config.yaml
n_layer: 13
d_model: 128
activation: "swiglu"
norm_eps: 1e-05
tie_embeddings: false
init: "uniform"
init_std_up: 0.0461
lr_mult_qkv: 0.7
lr_head: 0.0052
decay_shape: "linear"
batch_tokens: 16384
seq_len: 512
steps: 5504
dataset: "wikipedia_en"
Each number is 500 + 40 x the weight over its row's rms, rounded and kept within 0 to 999. Layers, rows and columns count from 0. Numbers have three digits each. The size before them is the row's rms in percent of the matrix's.

# down: layer 4 MLP down (transposed), 320x128, rms 0.14, rows 210-244, columns 0-127
# gate: layer 4 MLP gate, 320x128, rms 0.159, rows 211-245, columns 0-127
# up: layer 4 MLP up, 320x128, rms 0.143, rows 211-245, columns 0-127
down210 099:476513512498524492414540480427504530476464558501525493505567454547481464468502535516468497525391521537459470480531461568496516490433558522488466592535469456583476498521532598572597541489448459504482478458480465498480469523472577478480494476514463578506473548461476542483566537500477438534473474475502485512521422471502417557461525470522492567446489480502501512573512468492494533488546
gate211 102:561462545560558529506544484510507482489491425605559523512470490561530518534496458461493513494538550529502495434453506533490468494501478479497547482471529428506519471508481519528528562486470525472518516511518542547544470507508569524501454522567504478466461434446447489555489513476464502428478464471618515443446540522497585418542472514484453478534538515438479550495398560526457465488427
up211 101:516483454527509476429526500526502537503452503598536520496518456588476546526491479449567425459455530619452499454527435554494510516486428558481475529499531427493443502518487513472547539404506499475551575457455587531497468493564516428473529540499529545480507560466511476531430498487487486514520461486565547480408526458478505452501478445550469508452516481509494475504501491511481490545495
down211 103:453428506533452526437537514468473517571499496479437527492486445537509465463544530452548498438493523505530492575477541535540508568558497481515505506433507589513437463552488442457517522450505497434565490500502462471490514505485456446461490517441537541526437518438546513519543499511519478496492487522466486424550499514476481549537517571568490525413533531503505523528596476559563391526475
gate212 098:557490470410514508489426488497524468479485560522502527505515512431559511466519442477519486525470481588560478430475569479500486512443471579462481496528449467491542511502453511476524471535491518477528472465569473539581610462430441522497513467593456541530525492433463514437552473575516443477506523427566514484517490465478485463441489529542517487505505511454550538522519567514470505553456
up212 095:475500504435553484509473524472515438481502488452563512433459567591542545526538470602452565506496395474513475518502563453527491558548477504485547541498519462498502510522579526419545536548465426504452472492515520417552478483453479459498538512503464497548485525467546486545473491510478521468443530446498509433526544478432500501543578541543498469503525487465500425494538507451464497497570
down212 099:497560477472530513485485520533487469533474449570488560528470529485541546536508523475503540443343546521379450508462400586520482441504461491517498433455507494519539472475507402513428464479452491526541518510487539521487532501494454521503502494556560458470499503533545492455485517470511556476477474480458519530531508495527481505593544464512520563477482507468475522587489506506544501505577
gate213 100:470507433545563493488575527530468506471443448492555506444547487480504498520496544517531530502498590519567538522491569467559498444435509567554474531451474492536502493525530454530509468495416506492451454475527464537483464472454517558463477441485512540547553523492493535485529442492456488436576542485538444574488521467501489494452525457415466455590417503477584485488518473484474506463438
up213 100:488474571460517456517535414427546421432497543468432520508555441507449505510524529509513543428488454481468539505455443566460514523558491544598448487500540511433510497541524472515492394506494453520485504446487546542501526560453478563499478500527516516461454484441460452448502499516533509481470462516543529503473531539473539561465520512505506466504442527473530469533586461513526492613501
down213 105:461522507471505497518575477577513520542507501521488495470547460496534508502445541522499490497648516411506588523506455484469510477501516445505530448513483487569530530497477500445479528483519417502527488500481548452433503471527487534532462396487508413440548487591497507487473501455471448536530469549559456593505450491496533511531418568438521465503460514519462502493525562487508484498536
gate214 105:512520503549543530534504490451505521469436419496541492544451524428483470535461494484502485532552487439517501391428493553532406499491452476474514496453449513473496514504526557547545465554421487572538456551536503605508446471516524585503512525483434533431498479453454522527553450540513498478459541484431555530508550519477520521482549451457430473523486501521520517521470497525536460556460
up214 107:487500498444535535442489531478566482413559462475566478584451553523566472551463521536436422519539490531478477497515545464459453525396566533487453506499484502470518453484497532480533469444526537452532476509493501535499528534502466545462510539529499463521415506477489453465537466492512463526520462553498500529552511559549461529492568545509488540393494501528544488375559512505555505479494
down214 107:428431456460489472458550476456432503512577514510534537462509424520538463503534469512564494516571473554466483449479551476543532496415486505558517392461537471573515549511523576496523513555473513488487480452487446543483492554496463518516444508569517530500544506521562467446490565494534504489459514508510487546519585541483482481498545458462541470450530502538529424460456504497400502529535
gate215 103:472451542511502492509475521516491406499546538525556467503497470466573509505449518577489523514550524470529480499462583527584519438511570530496452461451564425491523575476523435447501511493531517504558475449501469428523488475462497540457540490523560488492528450474450517524556452533480443548530516473497510523509510416450574444468486467455508433597533515527447505451566514480473537517453
up215 103:523527483542555535525557522526479534468517495457504533413556468459480581481504490565438503400487473533511484494482476434450461466418525555533521441487494473424540495583531546531489493511451513495482570462549499562479495517508465514519487480508445515456469519464497439453529479534501517496462452552523519500538510560487482479467522443419467422573540444463592494482515494472586552472477
down215 106:458488554460549477482536497456499517506467537479546499497522509494541452512502501547498399498473538496565485526528564453531500462492526560478499502512586453499519447510530438518481546445523539427566557521433417496551528400427470539597498499492514520458439480459476427515523466512466530498504512530571515503528508446518532458480453542423550466500535500559554525522511533504460413452486
gate216 097:579509514507456513492475542485525483436427475583429462465508548431547486489442527514526521540494479463486501480512538501433404533508441476482546455547508498470504484480512498550476453494489507533528527540528515514450493604455489568557531502492571507422486486490431566461530481480462498549496507512483464579503535547446521467439562497504460515587487465585507453489446578474535477494469
up216 101:543476540562555524473548473462501558521538447463491478461471531511526481453524467544544469485489453499594503503535516490525484583473465562427530478504441501407521507476530536537549475528452540525492496522544437625453549479494415513513481483528512488480502416507506517540544421495500462514508550507500449522448466488456450485499455493426471501452536500451605444554502517523481465452492
down216 101:506471471536505444478539509573521460458531493436431467445478554491514476505533544541477544490530465468564430572478539465425443519412455526519484511471415523533467443518514543508563542472544518589467495524525502528480512471467546479540460487508539547516503492502538472458408472501509435560454562455474542548496444501501488592510539547511563515438491511433544566530530526476492498488488
gate217 091:468473483535437535477550452535462461450557490631500546524523482482558455498535510490541424576546436494516495494530462486458456552463499478477533524492481511569484454494481587513508608510508500534534504495464532512487414502479462499402512583485551503504547490545521477475436555459504560514543476492488546515448503497493454466492420514500511461495509481545372498464492512485485519518507
up217 106:538477425532493486543497541482513576514483499544554491407586436527478486504485514553454546535466500431518376492468546449510456488536459482532506548585440467519544481504506491498538466513430568452468554496519432477527471515533461509537535537506455490470504453496466505520532520449479488494565505518527467534491494512464498437509471405477474502498419467558478570576508471556437491526506
down217 103:505494473476546498561500493552488543480491404458486553481524525484524537525496414460466495512480491440516556530532452502473580537461467504431497491445543533546484506427531444440485537550548573516504481538488462544455550466511568497538432417511527510563436487513447526469542452476529529498454516442487485459481513547489519570479498531477497492519489499614516498454504526450479616458538
gate218 106:553550486493402496494565450481493478454541424483507467468527449499564531495555443479499462509540498581541571479456553471496520528441544500495611498540540510453551479526504584565537489504476431519501477495489479499566452505460403533539538521486483464486480528564457455505429476539471565485484527521533513511499550465502425427501464532549503510460472488429467535474514532457486500523549
up218 102:498548542565434466394565485461448464501517510504528539497492535445443450437503502560579468535531545493480482516389538526543472400463481496484487553539524520577432532532516520473556457547550514511550502476584567469471518497462522518527464486425579507517509527508507488540523508540494417498464495518475491484458458529588502467483484499455497482517532550430511482502541533470463496500492
down218 103:483435490544507482499530524486534521510551559497544492507504510506554495521571488449480506489529473462428501488516437470498494490552521524537493474503476498508466457463547490482475487513484497479528611494466516411528492582569557441528508543465448506375462462550457490543425456477637474482453515537505517510509456466504496516562443413525481472508478523467478580491525500476541532572550
gate219 102:522523522547542486605444500475520520505461524486452460479468527508548483513472422511550590507557486541458442446462475490537503463527444526508584486558507462469541517511547474508559496586474491536458452531490512542472484476454436580526494573476498507499461410536500461545480486557422481475516602459578484454488513557511483511464559491477515514506482508465474481467470538495411479497548
up219 104:583540478500486481507563521473529502490535505493408514475556576491515500481516547555457428492472498455482525463471558575512497423499458482514502474536450490545526488517478470502483410491475483460465556447565471603474501579477510509471470492510528441458555533457485526431521511487498586468470404537534528485486592484541505481463504572497497508455516453545450502456521590487515489514549
down219 108:437532425473494568497536511552440460443542522500382381490485512497549504536561542556486535534582519495479551466472519548564530426455478526463477477503569474467483483485466510533480531514437533503487545526496460536535474542485515504566429487455582522491483503529511510453470509464546552468442487425502472525533501487553513497485483452457467452523539511429499531500520579473539499479551
gate220 099:481542531574493526487518482508477460529514460487446482573551524441513537538445556522484493461560410484519515489511441491516406503543481515529554456484474540505513463563527418532476468580502490510442495488581494483496530505483486520559520524540517450562515510397431544465497566442496517403519540550554458472564499509490436498535477495487473475566527486444514507456557455482481457544540
up220 096:488463507497440476459525491548443472474553524577508509429548560590474530514495494508508488503510508463495464441465443500475472438464539522526421566521522433519508490481472462519435471533470508512489551469485525509517422454585524513508484512501478491431461534467487494556490484479572497549500530534451566579433564544562398513486544465489562461446485513483504500412502502542524562498444
down220 099:491522636566512476546496455461436488479463424504507516558454511443533486506537528509480523431514470521486534543479470477464512530578463548426524507498480541474494504517535482497418459536510500505515503562506522546418535517495495482498493443513428453530466495503505529518440505472446548414451533596499497462584540551556489524509532479426469508584476486436499544543488472549538525478492
gate221 100:546436483539586482521515504481541415463553419491548440461506511510573458503468573511531504526537500484529508479525584479489465470462491484567510522496517455570545476473408543453498549453508458509491501537447449448473419511425482543451602453500471504506553464496485459537498497480480564561535491495506458484538475481530570451536517493498492517564451533527483472464478506458512484580441
up221 093:474503497492531497532602506487530476470503478477482507407486508506403464534515544573581450496527453557480547477494462500472503472499554458540547475467580479490619494489463459439584544481562472476519514449475487475495439531524474486501456441533507451500462472512553430505445514509461535565484446529488494501503484445553488543533615502523512519508463531541548476445483473437515486481543
down221 095:462477516486572417472563548536548471501527445474532462475503506525486488380478473508593500480531457461507509550488549476519491486538530525560404542553494457480482446471512438507510481463452481497492535457492480480491435576517458526530465549517540543408532439556500459465552530508495476457560490559512468501521458533541496463468484523522543512554499542508531493482547455565565424427514
gate222 099:483502475507541484564506440583451490471487492512487504457519537511458493563559504457450474559515470561507463420530495507564504444526507470545570491524461452464488468581464529517463518511512439617454477520522592493489479406480486491486598541546477518471479469509493449543514440561460574443500541489467569489438542497466495572495494486525493451534513496504508494458513510437463543533466
up222 100:548496453482555513482382483499503506482490575545483555465513507468569505566517449543561492503469537502489471543511562473542424530556531498488437480477523508550506456542558520485508484542544515464501494447462433470532488415509521504533489519499499512508441451472439464462480551608439519454471523445537510528464548534515421483523441521395570561462429459501520494509510528501498482503482
down222 100:498480510471525490537425469464387480499527542514475539609511508513505498515436468548500534451454523487505522546504501519477507468474489560408517540484456540594566488541445534409429469532500491557564483464499526500551543519478484477519486437442468535526555518469462555526474560512564575506402470442450567552498562513468493453520515480468459514455513486492479483486493482494503537528525
gate223 105:555468499562526557573463483481484510465535478561481511546452532503477513538467479599454499483510445409540529478440488539510583483526484498521541493469397469438589524468512520522469498551484492452513438562515519490482430514477449583470525534465452503456412494522445503539488470534517498442471489467551594459500506508492446493544545510482524530503494474555459511516492522471464586452480
up223 104:506513382529474529462563557484497476512490471470492432485488500539485438544536514539498456533502543534536532467560500535543432558474454559508519457503397468472495510495528498575501479452509517441514475528532467487484500588559522554493449390500512543541457512471536549513511547480463475499474467484481512454496474490494496597458562433504426556538474525495452577502438491440474475504536
down223 102:425463457548526488523518516506460530460484514516469533493464587538440430531547437512475514467488531509450525539417478569445462454466432484472465488508467554479503503544530486531500543507498451524606491531515564519554485485420490475448501516419481510547455425528512528540419579491552497503511579495484482411502472523507456521479528480488516609469507561492493518512539530560488503521502
gate224 105:515457498483532530561531482496502464514563533452521509494512420467508445512505501475496547524517502473571482439555479528497551422492514561481512479516510505399411487449497560534499552516512475484464505469538478551563552498501491450501438576503460518564482443580454531557517508489491505553450530530461463518526495552571603467520472482467492432457514489525459575479538557506407471489450
up224 098:482526561521481479544601460477472504429456473565481546530595442506511464508520589495554427510448421452517467446446476586531489497482523571492514538529463515503474528560515541433523459456541490529461485465528507457466501505505551485492530505547483486533536519532441495483463444496520456523433562511492472441527496523462492495472543548484495466452552467420583465451519526555488474515558
down224 101:479408432492529553504546548452493508453502481527499493443493491506587515475471512517558414490530505509511557514560488500460466555424582462498468560481481456541538501478481503453479510501499542522427585460552489595487513510522524506564493480528481539512517408509558476514559403448496510514520487522494549529478504461507403475490465480473547494528525493494534485382495507548489438484521
gate225 098:557528583540467483533517422498551452490489510449510511525476566508496451536463406555524502494513472432528591475486546466463534535484463482467465495467554448528538518509533490515543553471525490507488482603543490525479545546405513490448474475501509458543438461531495382453504470489449571460455513437539570508528490521475539491508524545442462453518488514501448531444511548459497528451501
up225 108:480532444488446529548494508538526503513468441471468502504470505557518516505437515448427489612525491448492529534449473465548517507558484488496544438577505519559478528529495549456487483526494452497503429489434447488517486539496540566545555453511482507556506497481495537466463450519465531388474525586456506490487498518491465473458462467533518612553406505560471512540494490512419500475558
down225 102:522504525455466496452443451546425488491522448511451518446492543468500444469504519477516467527549426522463433469495507527486456493438551429537559504469485523525480499463520556532506539548526474541549531473451486471530479494577447561478529453467430466523561561458520547500493537476464502524463530389501571521464510500502516549442459574557562533500514509415573518480508525505486578554475
gate226 106:488517492582451550500499536443518467451478425537552511472528458407484555520488479504484528547513570506503509514509508488553459513481475509547521414543494475537518503549550516490474486475501505524529456468517530532504538572457386499475527516524482524478470466502448485507560436548384556487453530528472482540494452511450574446465460473535524577618545526483472430476501507508451535501479
up226 096:544488460544592484457433504486508500474424512475530464430476496535520492558477466545509425426479544516487532495549484465436492505527472461495485482440477531556422593470493546503491485506500471545475476574506459579486537530535507522523498504512471522491432562533526481525513472513495577472521512473518423485477437406424519481525499540437476502497559473551538469510470482485563432575568
down226 100:485540455466522495482490468547542519545498504430519530604464510554525537535530485545544520496353472534515509535508513497475490531508463498515534462457446452532467520502532539556522484548496461568503504574555414460435478420455548451511492493461432501508436507499486501490360490463479486542450510485523554530491488492554505499460549502502485553494537494482523486518424544483568492469545
gate227 096:492563497525506503476514408507462493489528443509531456585461505432531484472358493485550451575501580477487450451521494505464450482494485551502495477485452492582487504573518513560455519503501549554429491434550442512542486449439572503477538477528472514498577531440455506496501576505495417529454561533496490532518444526488509439473513506516518454498487547533487529489479511504453537514465
up227 098:491568430519470597468610564513525529530542506479458546512521456401561491522526412513410535456449519552541516532492520516517469563471500516458525482464538484445480421530499484474537450510527531523451528478526506458508472544489477514527461538532453505502514451487487537503515476506474528526504542446423477493499493497416467579502558531508590505537566453430546473491565524517493508496497
down227 099:400452564501498522498554428541548483505527485458496502562561482529480440496495450531474508497617516466571534553469551544495454521492451556485546509523447480463588496479446494500512511474515488473513515478507507440489442501496539521492510526511518491427545505570446567480428473492438420508494517529546447445472467496450540531509517490470526507573491447485533509507480489475582568437428
gate228 094:478499474481539522527432559519555405536514510528503468589483546456475466466466512491518508498511467513575515535498495488571487478484410519473529444510440513417526426479498536516482591551527447544451451465634571507479568488500464496593510480449469486509542485518470439549525506492522467401464479486502494501543490497546565506489511517554524521528506530519478493544456468441492473487490
up228 094:490502503475465499508534589586489447445534527571525488426498508478417484512568464513567468469479502462452542544543523523513497509467599516551550560536504508450517509500477496521459525543478524466518543511528549501534526521445358414411510488505518506518450452541489546526508489458502552522490550551488481488491516464516529466517505528522491454517436475405415481477524528454467515481456
down228 100:522391515538516486527523464471533463474532469568490519466465428541501494490542539453458464504432437511525526473494515531552578470519465515526483492500520540444478429467578465541565502488569533510523452524496517542533468516527468453429507496501438536489452504457518543460561450551484543464514508507420466399494487523468568519528494524418489540521539560464494473581542521486555568459499
gate229 098:456510457516530532528505488464509437510488486466559513456511465484542506592556567526508485522448591493536484490500532452505479460519499567513422475507507485425509501528562487517525522528505451481385525496579434528579516500512528502441488486545545522484602495562439525508522481480549530485513622446495414460496442446463535501512484535526500513487446496474487540483482477485426525513453
up229 094:495488480510509569547547502519483486485455476428510445498506575483454547515452501474540560543477522506533432478478533533557485507538567539568474533493517508514476463501532462548520512530498576471449488472500536536508550486486394459473488485530431512457505500523469547519526505565544498534476480497455496368567447576530495458421468558542533505570560467442541511479523472541447502435454
down229 092:461493516528559483551503565604495532495504469445480485481510530561537518502507573497435458451398481520540471506495551451558488517486519587523547516491569423505473476517506483435506474423505483546545387433527525414522524499528532505538500441538531540499484516558497509561565493498468502543484476479502518426507534510475404505497542505550479508504435456463510470473532453522465471464472
gate230 097:525516509488527533445485398495491497547529499526546550492574458501491443492493486465444545524514509484560481465544485548510499506483478522480524540482583430500490463410581453457524613476533500466454433505545503464501473475551465502528513606497560493553466531460417440453486510410457481560566519502555451471531470455457493524538522462514483499529513470510475498532466552474446496488550
up230 102:547517464488526453494467494505556490583462507572506470451520544531467518576516558498483485499449496511413504526585472511544484457516420496575469465475463455554483497428494535502450536533529541443502527506583465426468476459481513478442498489462416508528452557522544561468497468521497620483477447540462501515522551448486498504532469428533466482479529533511511436561515549545482528525492
down230 098:543475453564486485454457501544514513441475456480453528505427475525475443585423552530511503499425494491511537547482476541459470537544503504531451506552537607520494570535480542540490454543509498468510557510488513460514469540580530506552534452504518422433532520562503502532428510510587446482547479531455554452519450505522469472408523524508477508520451478498508509492490408514557483465456
gate231 097:425496536536473522572510488484474430457490423564517502469459552549560497583490523508510529531553518446499517453494440528565506459506482415510528481458493519495506505506489450473550438499480479536541447558574535525428487517502520544526502531526507482466463378459481481554544466517452535414491480476558496497431529523488480455510486517494522516557507483525536525421382498560523472510514
up231 103:535488459461493495393588540492580488519531460538519553494512484564472525487511426500476501499498500554454529509539485540547509510495415573480457467443503442480527437473454512453523520533492474428503435457502522610478414534518504529526445431479484500534535517470501548480433483517489504553536556437486472563524525483454471576477515540438515435506554566490538475495465506527519536503520
down231 100:467560472621501448514466455514448494521514446502488524462484531556520513525515535503492455464582502464519434476461522493484503470492530432545458591526472528468496545517479498524498490467469485472556518522501546581478493538408473553507483502472525404472486475479520534500509538503465565425503416543516500439510484530560467501533505519422585494644484499489439514460480527511496490503497
gate232 105:545551492562451538521520491462523486584431444525482459435483523467479494454452483484514451544524504453471493487451556442483481476507519463534584483463531497543468443470529514458507495535505544527525513596469521576507473425520441578483495467441485459447464510469455423551499514512534500537477547463635478544516511504576578469574543559502463499512500463476517489481501515489534508497456
up232 096:531535540539586508491527488487496521515444489477446434509424548494527551535515503492543506529472472509472563535552462448486489487563492449610500485432460490490513526538525554482522571556559476482503504485485464517481526495460537505490484518533578514551452544462501550535457533417487505385411499496467471484529511454419500598589498479493465475511506501484518431554479536470489519442504
down232 099:531555464520544472571457478506477536497551495511507521580449537502511586461450462550516508529463540535504529523482518549434568483452565504479454534523514500403505434529516511487474438509543445541509538491503513481429499434571496466542509510510522493555568431481476506431575458473431438452541487481497511552478468412446534478449428578461524484505517525485510506495504495552477535485551
gate233 088:499552480488552466424505480576531512468459456447478482505382510540532518390465484471497500489505567562508469445485577512523546460460516534586536538520533480486493510471519503453541509486494476473548485489549441504435493448540480604537519523538496492476525520514469477469539528547551488478587453464528519525385509483553517519490567531473484454474515528536569549497471444502478459511475
up233 089:511505531506434497506560522550506533517497406489492558535436496416546574566554505475555507527476503512490565539516440563558501495475470540425475508543444463491407527490500424483485453440482506507431448422529510465431503491532540505501478517535506458531554556472455600485508506521496502512483534463497504556538509458439478483462510470462518524456522543548429450427508515532456527460492
down233 090:466508502490470483485476517499484483597464541446514468489528435487452584475593521379530480465520476513468480530506475460477479516476500570510520551573477498522421414528514545451471417564511512554536506499592501557512466446448489455498542517544594534500571456522476511469425507492477508474499468542493493496509479529509530401474489503481495474501522503567541481471467555508496511569474
gate234 100:468540507448474499521525485532478480441470466510496529503537596488460448438482454519543532500538501502577453527480491488434530419474476507474510469492515469505485480562484574510485546503494504538487518487490508524580505447501439510544496573516476526545469410504429420389501547554482537549518495532472500582504483538529499412492499599472529446557516453409503529453528521483454521470498
up234 105:478489502555582469479519580452542493501510465578479412441474479525559461529503542484489489516513494504539592446519487511516489527497428493525569487489437494518492467403455524468488481556467550477542506523543480453443539597519426545497504524457462494433558463464516455506495513510524483507572463468530540477486483483434546547519469535478489529537520503580395488469528559536555478471500
down234 100:537543538467522492469476511504557507475521465533526447483445478555452499472493479527417504474454534542540467474470546478504435482564449606470490467472531567428527499505539559462499512555465508520468503501449509541591561577542500495513549519446615398489473531535509506496396505512499481518500476492527508486444503574472501476500446468514460508527510504446532562492511477492500421436468
gate235 093:529492501397504461554545469482466553497481495516465497459406497467474496537502555477548555525509516504542492505519574512589522455470501478481476529516423479553578561574446483445551540491428401450477505520523481481468417482488502531517488479477575470513512507500491464525440521463469491428550504451534526463535544482535542493471512520568457514471530443561506540461569501473540559558490
up235 099:574521507505473538503530500457539438499464564500498506414493507475461598482480559525509461541463485456498453490485457504475423554517498518463515485480533489483551510592546549564557505501423487502493478452519550536539465501523536546465509534464546518434492528523481452484442503505440451507556392483506505512462502527552486476486541445584494592501505568486529570515409494520474445524542
down235 098:510384504478504462524506468550596501567488504520444433524494503496473565432458504523517417461543504485549499493567444527523584529479413422497560485536514583559462577546514470471481472472560455516523507525510544455465523517458435457496529465471459495568562528505515441471553468463553512440504528533531529496507531483520482502472517491488483463449528506477444485507503565444491491549516
gate236 092:523439551509511528456549472488513529533484538524531505432542447468533459478507581591507477480483511506516511437500489495547439522384535515572399412544497527450470460443559466478549577442497522479535479527502524495483501439525537547423519510522533536500469514573464552447515465578559546471503482462531397497487474572513460513515528535513531521496505496517526497474490480475528491544490
up236 096:489575444505495460521518497522517528432434448474498549523527463467455555590505493471558452578475468472537506514489487511517577439544459492491580534493508470488456529531540551467470506494574493464532479498586538470546503502502475536494396516463526551483487505491557532573471494531476573449488542473471520499426476520508546454568448599497558557502481527460501479508517468422498448498527
down236 093:513570496437483523490493475511505459527534483440458509513502505520523474493542542486521494476573459487458451447480510446475488543442541416438580472479511490552434445568444473553466519465498423465488463550520467470509499487453519445515502554498495470463494564512458549493457570457561563467513505662521521530476598508520518516472457455493501535472491492529536560496533534550534537506489
gate237 092:485505509494468545444483486437502395518465478529476481506558496489512491473509557493523456475535517493488554533512491502493485517515584493452506479528572500485466413473477498465436565437514565619572503559496460443466498493426499541517506522504458470533557436501514533515464452513490530506508467481486520534540530444512528526520498611437482576495519478552500523440453505416526475607486
up237 090:518450482485552479544578481462550502466541463506411493418594494524509547477588507536533518456479481540551531486536532488475466531525580496505475517508497503520493529526471578471463541465510427519517499436449504531510546463494439561456552629590496467529478445514480483456505505526429521506522476477478495445548539470478519513484483498505581554528543493506407524458503498524511442523533
down237 093:517455512559549455483464497450550464447475488479488420473466436539474504496477535483524504539498558458485517519483518466490542571503503478565486554558482428531543484512470580502549515388511498526564543466458494528510571522515518549532488513569557496474532486430505443508455543491438462537562505495523514524446412531537552475525480521536537480469544545540501477455513459517513373454460
gate238 102:444493461464529455495554467471466514521546514486541498480547512462504451485462493535440489525473516531580451530478494526521453481443450556598531498472471543520527511533524554410521434566499473547470442503489393523591540445393534513552500558490472512504482507540408442483506469497527498473527560544505477527513473544553573492477492479477522536495511464447553517549558517448497477538522
up238 100:470486444584530490518496486465438533457436510468566441520464487547485414495534576522520475562529536397484538529493471451498469555492549493492543497482487456563455462446507501471485470523533391543530465429473505478525448497508483560554500518430454505462536550448470531528506513485512557539531452501476476479497538546520511516594512475494541475500483546503544514598442439507517462564500
down238 103:520563549523413577534482433505486502481454499483517537476454473504482496478560491410475466508497555502523501551579439439462511473466470465544489501485547561562499445518383497489466480563502470428479601515508577490461548489579497518477541437530489495469515506536484485506562577478521525511469579534413468453501539457465511498501532529499485534471514488464472498536459475555505552510489
gate239 106:503550487576496485516508492584490466491537440509579514476484515414583464536531519535471506490529478464507499472501485474555548503517565464497530496558481495497488496547519439538438500511476400559500500526576425466474492491458482483482624541522470462482504420524471510505540490492500552434530480516554528508473560433446470485569429504485459541540530484467507535522487549464410504553551
up239 108:531484504529621513539441501475443512472430582457524476467494585522536502501447485456477480454465486522521524494437532463469490503508604510492560504547474477485497482532545512595449485520486542504484461523465537503510504353500440528467504506522554487466497476506550529530474454469481502483502465507451516481474527543562462459454535529489444508569588439510532480549492520494551501422536
down239 107:485567509517596560490448559437564474518483477457504441486537438473495396470458540553500459499497586514463555458486522495511457482437553619428479547454503504471521516472594470461496503531513549413443499469521494540607516487541490461509503483494458551447507460516489516458494475474479497562515478503507495492524535516502449460432505536538467574524528537488526496494533495474481546496490
gate240 099:471487531498524495542486502488519465508490536467458461504418482556524478500487458518526577518580454485481551507489463441485471450458464532517484457486523481444572432577452524461481457540512457573409449527530500490542523481512544561548554451503467477467538458447442467431520481472571450446540547526557474479522555557459547485497504530507507519543501555521442627468480523478460517533502
up240 100:468532493463487495499528512460499522490500513449593489462490516503486410531508549462486500527473514527500407422482531512533428509410469534517569514499460503489506508468506599526534474445488516463539605483560489516505488555448537503502440423514520583512503539466511466525533455474463484538517402526519533435514528575529419488481584509478491454477426491528499500521450524545471485511434
down240 103:535468450475479508553462503496540502401518486446492454522508501496527484554484454412499420519523528476516495543512557467510534462482541400563516513461536506525555469518494576563442488492546510514572540505526520521486489500536593494465454487486492476517475457475519497522539494520450512459523521495527488440575494569480455453425585461525536490478572475508470575520452544536452533387500
gate241 100:513513518478503590495439489494570429497566534584525470559545525426461503478448446526410465523508473522548520444543519474499467537523540507518482496552571450511506521436440487535501528472463499476513514534452465487547466463510592551440521445525518509546424503490471473493470465536499479486471474523518474504546519498514600474487525407498418498478494526537458470385492555475496520507533
up241 094:499445531439439478495440541435520484549493504567512479542525527503461453493446470521527435539516455515476494547559535505537475537525460493376544482539493466517514497516499599527510505496419396447517487561512520445491421559533499556486499459493555477479543506522470460548529502425494490480516484532524456550524466497473479527544529489558417464447586507534519453482523492521576535469514
down241 094:555522450490551452508559500456478511523462494572487529545436477532505482515509447418553497498434576537429497497568567525527567523602499500510527511534509543516488508522480558471523451528488533512490500424464545495520509505435473482464562462412512500512569507495518515492509482475518507481516565527433491457454376511459428457559440557507538491478449528478513508495510475546438501464449
gate242 112:521535484554548591534461404519476465498493461488533481508498521454535486509579532502503446505525485460521521474452559482524506478518440555517558432426506497512507493545556526556449525519519467534455473521529550540582432470510478503450494514586428496537491497535468486464476503560469551487504539470581450496557437554460413479442505484468522549499480417482587470499455510493508541514459
up242 106:472465491484455538576586481527455463463472507452532581546601534488527557549497522546579506518544485448501500533509457467476510499536490522454455550499467453442494529499502497482483466466462454550506452520490498433493484469508506575469483501554488480502497411477462481499491430532520465516438594387497551574455469491499486513525518491474520470497452549446506559496560500567554455547547
down242 106:512592552529540498554458479565476493486497571457510564564444552487516503381537540473555558443491493433447465480471446476489526468585463536506529463497481496469482538554509493498466515464489470512512445518503493537535534500517464476465491476482428503514464475487489514493419545460490546517412543472586447554526498573545491475497496490484460484506436477449520514521489416523506593547538
gate243 112:505559483547512548555503440559529430483466406513523485444493469484501524502574493551522485537501523528568503395482553526527443481523506518491529437523464488479493569491528578571467543526553506559488497506553488530576516470458451514497530498477427507421469418451442468530476495566445543470515534481516472495459525472501510434491462512453485558529458467508524478511431558495475527559438
up243 100:448451431553475446537395489581498517532525545530519476480534553525491522480555455459626540500512516479488474481550501473448544486517478494419538492520477454514520502484477519456508496447478424568476498495529536515477542458518526508534507498467521510405541478468439485529473507500402473484466559448476485597427460465513496489548493465498451502521497538574478497597450538501475486527505
down243 100:457515568533486464478475500546452528476421541502569581483481499482453413457539532480546549451439488486515488531523545437482523527577445483561474506525437604498495541506473484491458464514494496441461425475560570467529489509439492533487568538475525487467498462499489532507452548474575505458455483524496468503491498474493519542538492545579549517445496561492538500503456432498578536467571
gate244 092:491447450494567489599460494557578443481592456493504481595512628510559590500516502541509436470501485483517454487476505497521484486438462493454522498500502547532475510447530494473460480567531478538503494472588504474481469479479566508562491475482467502454433533491456531452535503547443499552462457400524483492529493464549482501456545485465498544513427506479468482487522487468488507496431
up244 093:468444479569563447544490519514507475476453549530516481486547534511496490459453499535523447456485507425509502435518597486495515479481510504530499553425443511563422491383565537561492612513499533446517476500508571499504509523524530531533489456514523517451537528528497499472541423557493418572428444475480493511495493458440489519493569451501526464495457518513542507557487499536520532509442
down244 089:481408566475538474536520489486489540525542475451523476497490579478507509429505576473494492472394526529491408511513454470473525537492523445507520536495463592529439496497543495434469507596514466475463574551508472563509521540442479420508507538500493546534470511511447484486526547432486565443532459527555491517466528512423518534509487545467473471429520482530481408512528518491520492564509
gate245 100:577515459514578596516464527519505520478504510413502498492470503464530495511468460568484519499530507428502561450458538483489444464436526442517547417487455532473565445496511463503450544501515501496463529532510526563490538529446478490531479495504444458501513442553464473459533522550501568437501552510536556458562508540614524513470446548493490541548576463462485518440488522442440475508462
up245 101:495480477485408444472516458536576472522499438514489489498538537504526530534473465380474465567508540540522464511563528495495503494529525539474439570478550395546449537484452563509622479522482497466447449467547442505519532479520571491460522519510511459543507575495499483543451476476479497509542411493503517557479518539453494519580516491565440492486448538534495508498512510571519511500520